Each number is 500 + 40 x the weight over its row's rms, rounded and kept within 0 to 999. Layers, rows and columns count from 0. Numbers have three digits each. The size before them is the row's rms in percent of the matrix's.

# layer 6 MLP down, 128x512, rms 0.0879, rows 43-127, columns 320-383
112:486532447477506467516440499552460490473447521436445567543565467458474591488479501455492509456468422527531485497417539497527473495480448525465517528528529556494532478581526529555581465447422520
099:443463513497506474522539408474471534488473426524524536504474518521503512440464474413516540526490462494557495485447448493590539535427432517520484517445571507468493510505505530459521508496506520
133:527515554457524441450587439488510510462538529490515429518468502491486528478495545559527504512570601584498490531532451495502540507468534530502479537499556495481536499535535472537523471569527497
094:515526509488455532488447554527475554515457487481456464573521529516436557481487402498467472432541519461508399552576533508480462491504494509531536522487547551528498472545419450485478468503500535
109:446460491459520519470456561531482413457483419409485500534456516456516547524546520471426531515588528555458520506505495512556446566504538400479501484543534544466468497457494542460484507507522477
107:553494496519478512498524521487519483493561531469413438458562477452514485529533476520463492486541489499486546551541465456590494465458493515464449537530431519510441480469495459560521563494525512
101:481542464500568474541520569526556528461490451465391490535452452495479527430473508520490587519501459491545536522466517526519561560485518513443505479516513489552511421478491452494543526503509517
109:524495458550542495487528425435458512485515508475569450459535524460605476551537471489485460514428533555518533595494537528488411459578435416502512536487550566480467534536500449487460451500446450
096:494501491544513503538452489537469474523518511484483534491504606510459525536424469463518523494501478562455558564539578513542400471517522508536568504518512492518482471499479552526492448477506516
102:493446409543520456505483480509535599457485473436445534445549490515581493590480489498512523485503528446434390412484487483512473519531482461462547464466573475465548520504484482505552484464542448
095:433485596466510499538481505525432514557475482483594477510468527573526471494515493486441455521404518475511467469537509474494492506525552559466540479559486445495504554476483416481565488510557531
097:554539509445524521512550544472464501487443492483433511481438401543462410527396515533516488525494580389506417462453455538473530491499521511465500506572546473453496516469467504537527500478591502
096:463475486462442521568540532365505487509512461572473441515527555462392467482454519523482464512499469522529493485488501527465491422511504440566515514445443506495542496485523496495509544501500452
094:421451525615582432551537509547519519532431453500472517579512559483511544572543533492542462500563518436462512478492492481484480466412461488466520487516479442510556527479457450507437530462489562
104:533427506382599492487554504527450486514404519454531465534428487471550555488478477474511539494508505442479485467558530529418519512526512577519520479530467473458449553556563537499577567529487471
100:465462507505543489514485519518486459442458512539516485468560438529502485524455532509531434496473551454447578565522542537531509578510436521469541586450541498510518541512561478541502519503467482
091:483480565501469522459476480543479537487516550468438434477480531495481543471493465420405516475563501481488476434479466468554527547508489506472592475542552510455494530515532440523478530464565554
106:493618490534465498531476548504493470495491514467515501492432484510505464470529560552465553533477472505510422451543510570473529507478551532512411490550483518496512487517500527481503458561466470
098:445469536490525463511522464558479461441517542497531525459517517478472504522470573513503564479512524517500521552471451460502455468519571548471458493556496444525565505472506434471455470405466482
097:515572458481392468463549503538524518456494483488490478515472563578469537529627485602571473518504479474473526468515460546422472476492464552475454458556524543492508488496495445431462525474560476
108:504496516460468493533460550466557538530536482500444516513505522500557449492474462525488514519510500643478453536527551489518508547486417437477514538529540525542526539499496480489483589520451462
094:514500498471535478465554474423527534449420579551398529486469505536491528514552503468591452465442480495510496514565519447466485464537522526516506469508537512480524440558408467547534499495489411
099:514495496508569514516531470510512566552562507446530473507406531547409479467419441510494510473493500542527397472455486487501460495502487505512557444487462464483552493473391535406468517513504542
098:574517473451501470468440492357497463523482437515500555484552522451571496498497492516522470480499459507512496519520497441429398482541506566467471540405641469559512484502497528450566501500482545
099:465576517495491523508502458518480505539491453494532571529493497512525504521461427470467533479587507503496427546536569470488467471601469432535505554480548567487491506460510483435492456449472540
103:452511534518548501453453512478504507588494477504573493542527555502459492519420578394531439500528507495513517551559483476453426537453532516518564509467500514558507457458543540488565488515503516
104:440494560487462500512531465484553517508561494502496474523520553575506515463520503538515470500406506508485490458480494480409447487464532503493473531525512468454600474528582572471562521460454441
106:524496449517465490467504498504465543501454460485457502547474522480466503534456575498509557506483561496443488493502482540529492447480496568509482449462492529476537490502450471471563512477558495
098:491528490467523525473574537362500533534532486547544460527483437601522498500420472456553559527547517468474375554503488444488510504471559531508443487512514532526484540458474499522504505515481498
096:515457489535558470473458589462501470475454457506454493508477464489481511525465423525499485511491478495477483458553466442552451536537491531482501570596475526560466476510471493534511464420511536
101:465535549452485536497454459500394506480509418478468449504416516447488500498447483520467490469525476444452466536467571514494540501532501519549489474486459521501479448462536461535536446450444538
095:540468531502502507566505501476601547483486537458475529562558434543422500528468501473408500494564478488482549526493526448454495515457532521556433527515543491451413466424571530449572447538488566
093:513446453535420493505476602498427514497464504474508559438471482497455495514476491417514488539527472537470543537411445498557496501500438451470490541471599515509510444512474527434498536495444483
102:506518484449495526479497498552434503456500502464511525447516432474512435402519467545535487546453443560543487440395524412522435526487503504532536502555478536536516505536540514532448503491434498
093:551454509521409485471503478517495477500520547435550467476541513474513445452501447460475536533480570565471561493481491591444486501456485504511556477534443420489512448543513435468484477514492582
092:477461517555495503500470451520498535498541485516521547461537466455521446481505549494460477480490541515525459497538444497512529459516433446449474465466477531457541506498497484481437482536529445
101:430497556531548504515516551492511506519491447515520509460576447495459425504445456485528456463447528526508562513527521491458602548488543468541515461446448477502488531461523548520417493522465498
100:521550514499564455498524495556503453521452501565529463471549536540498522492467433557501535495505475541481456528548441568560468433497536615523497476557525567509508472512538520517475509568531521
103:482447490498486492475515517522465541488530469519510495498509474456502472596506404494570543498493500436467511530518509465485481503450502451563491483518467527523455387491557480530509457469465488
096:531493491518528565517495476531465473484546612518473487496495450464492566521502481465495578488551508495526544489509450524492486542475530497559496421422459469482537453558503513413444473567581528
103:510524580600511478435471554526553462459512553516471519454576502497558455372523581520499519515521547538525478468523527571466486364503511535493496522476484470528506497537481460567466571517541524
101:519521531517434507498536435410536522463487500440512477477526473477473470489494498521474506469521477486481520464470472465449507488503505484433474527535579465460529487457525498494574550537484480
095:547456486476522487485411469497530501504497540475517504471533474453469514437480560523505525507565471446507492465528557499503536459534563441496471483487452429497539510534494570457531398555531511
095:535503541452430513458514596506535482537545521487488539475530499497470440530545527496579544499539561551498565435549483508485478557512490517479559481489485544508467547588501482454572488489414523
103:480584404463551452553532500517451526518474488440489508499474559489461535418521529532548492509485420421566558435519525469517474564494483455464505485444529588509467542510495535529466519443535488
104:508514478467432525575497564523534539520547556556489454488531506519522397468570462485505480476512501455462509523505539480483441592516546469517419520515537468519530475556502492508511489464498537
096:459518475539467444453491506510477441524520499486576490478536508530409480522487429516593448530482535435498569547462446512519534501534474499475391523413492530515536508544502529507495434474494451
102:406493474554555517448549462486501528511536557508429464532524499556529461519488481545480503545495491499473534535463496504512523489476514570565530534537496536554480419473448511542480492495451507
099:558542446552493462473522510472439474435560598543550514479445524483533539528538563520523448526521541491479492455439494494519453461536498464437445495427517478480569561518445488503484504478507478
098:529492502517497522487588512497532540425529502433504474439491495497431517493497577510512477485562524495478556466464427566496484548480498432467516496482441490494552488457436503512451554503449433
098:503487420463544545458515585473484493500569407576480531510491507475490566488499564505497557509412514476496436464479505535509502529450534476486545476560471505560508589500587444450541470539495491
096:446433431541460488555511572545460530476400436481519464458522488497440474496487468470472499496484513443541499525395543525614513514503509510540500480470523547498497467534492531509436459500448509
103:542538510449548510437499481528486591459533547506501508521558546480539506516498512567515484462477509552553524476501435481507468493558519526447543526528528437530501397452528494453573526538536506
093:531434492452492512543511527524479456527534554563459518458462445505501572544487482445541501557490508587500545516488505478518546454451484478455526505431584468476416538579521539536495467473488508
103:458481484494427441526460478495449494477421550532463498503499504478508483520509501505460527520460481431474473538451567530423438476459452542487570550493418487482437551485506542608495390456491546
098:489559523485440481509515506499485482515482489514477514456446510491439484487597521602514607497512476429481587452489405519520445519531426518481499525521579548566560546531531515508433475511494448
100:486581515557489502534565496531432459482488536499460476503528519475552490474525463539474580545511504506489538501511446532495447514550461510482507468459479526500419511480513561431496506568522412
100:533540522522479510471572502454509486520504472536505490470510467549568543444541537512505517518525508516504531416423498535540476523518501493497485494466513468530494479511477486530486507543589482
139:479516435459487533500516424479523510486549469607441466508488502518513463477507483407489548513521581446587479575534512470415573461511455515494508512477490575527473557506483475538487608493469517
113:526533582606514542507457455451520458513495518482469503455574519484506512493514456528506529499481539515501435547485470440530443476467461496521489536507490573486573455484533443497511484415509523
094:530507494447527517473472492512485440478534544523508570482457550489581464587513520471469396492479456478550475525506483553488481464469491612500508468508481461492460578460513529443431520509551551
102:485505494626576580490515495528483491545537485464567509508527535552588505557463493504445430499485521476390495443532534482531510435425570464557459424534470415499502552523508520464460542527503516
100:452573513464509508476433497541493452481453463457486471531491522473493538537490536485372504499475566495559451537567514508488509479483570547437414571536477537524502477485525551535524477496549504
099:499464457515463461524551498481528475473439565531605537499486473486508524542496451466534452506415497483546439549482466506534505517463498460509517514456502562512511528524550534441526555529547531
101:492500507454417497491500505462540611483473521584454496521495509523561479498494506434480447492432523503499483498576499511578564485514496442542480510505548519477402502517530486453469486448537486
098:535478534427461479484437539505438489441542505579520514517508502563494534473601434534451495446589558569581511465501492507487539504506464481511554561497451444543540548493493519480546519436487476
100:486507510563518515462533469474487468534512410474505494526551509489563490523542493521440489598486508477491569614530470491521537508539539470470548528486443470527510546579546523491447524481508485
099:470509513506524457473516475454504522523493469469432511488526537478531494519475513513495480574536546497503535458489522515500467557515569471547517473407433519514501477541465513503533546457466539
093:512548545469498459484481482500513500451496534484515471559492564499508571495455568472532551472546473503556544538593524602507564500537505470461517522484494554489501519529521499556521563474540457
095:437569549496548481497524478513548534501483454477536527519488484527531545495530438457440545433434522505537441477481536494493540520429516535504508481402498440478483534471519551567472517415529548
100:535512485538492583523450502494520449521514512499528505490449551500524438502516523493388511515468447547532409556580510473469589595463483481523546537544525499514467458530448499491478517567492559
097:498435496511460553483581457582520490505437413468480517454521501450427554492517462559535492444430499503439554484454389515443538459591515433492547533474497478440511475522514454526489500512475488
101:462503480539518519503493424505559446525527463530535480512466536457579421421455611528480447508500505509452518513504512548570511534489477550487483491552476491476594468500491494458480558564465540
092:519475469454524491513450514488524480531472509494469461506503508540452482529436498431474515484549504546517450431415413529509508491511504424526487472582474563478513450488550549562523478422507508
102:519519501636550512460473517612531552477473515544535561512558493495462516520471443579569472506517599533462489522504496480451529528461534560491482493449434558535479532522509523437504485466424524
102:451494451530477507523527477487542471523595483581550531478475524546547447493526401537487544513488440513541563501510475463498530526518434521516509539544521570450481509488484464497495523480592458
096:505390490469475531518470580390630470515543488530481517496488448491522544478458549440452525477489469450455439518536537521518513453458574521526414568506437554458520458522493444477528466516536534
101:509480520480498523475493546525449439543531575482539540495480552515447548493469487536532528572442527524491542461457437519456548424490479540476511456506546502510440520486524529434524519543468522
097:486503450491508452511555474459503495451517413474437487476505509513529460480481536577528484509546450478502505432454492458524520477587569451470435466595503506463452599498470524448449487513520447
094:549512455550479513506477505513482508537551482478577513542502491500508543535419478466526577438564472535520489427444487486514496469511514476436490511507523484512489538490392519530535489548554433
098:488505525478482528486473501481512493527496420447477521477501432526544511527555518515505488598511444422497511528551544425500577520534464570524593458491474505459458500454464463517451466523561476
093:494527506611576466492468470442542504521502478446522469468512512546522492562460441493554415545613511547478456487525473459492469510555426420476526509600497509568481517458485498499495520484509543
104:503557489478499508579462518471493453541478504501533501525497527469490497465495500450438477510464474510521532463543541505551520478494492512499458504525469467499455469440534509591550517438534486
102:489483476496495526461531501449480571538512469524519479494499452509494594532517487548571432481551506487525499506560497452555612523539488496550508539480537517549506452527467454492556419562478521
097:517478557501533512502470543474454502544503488528559521464437553465486534594497453471468534492427484478422570445519499503528525609496552480462476530475531503512513442498548489505521467474481509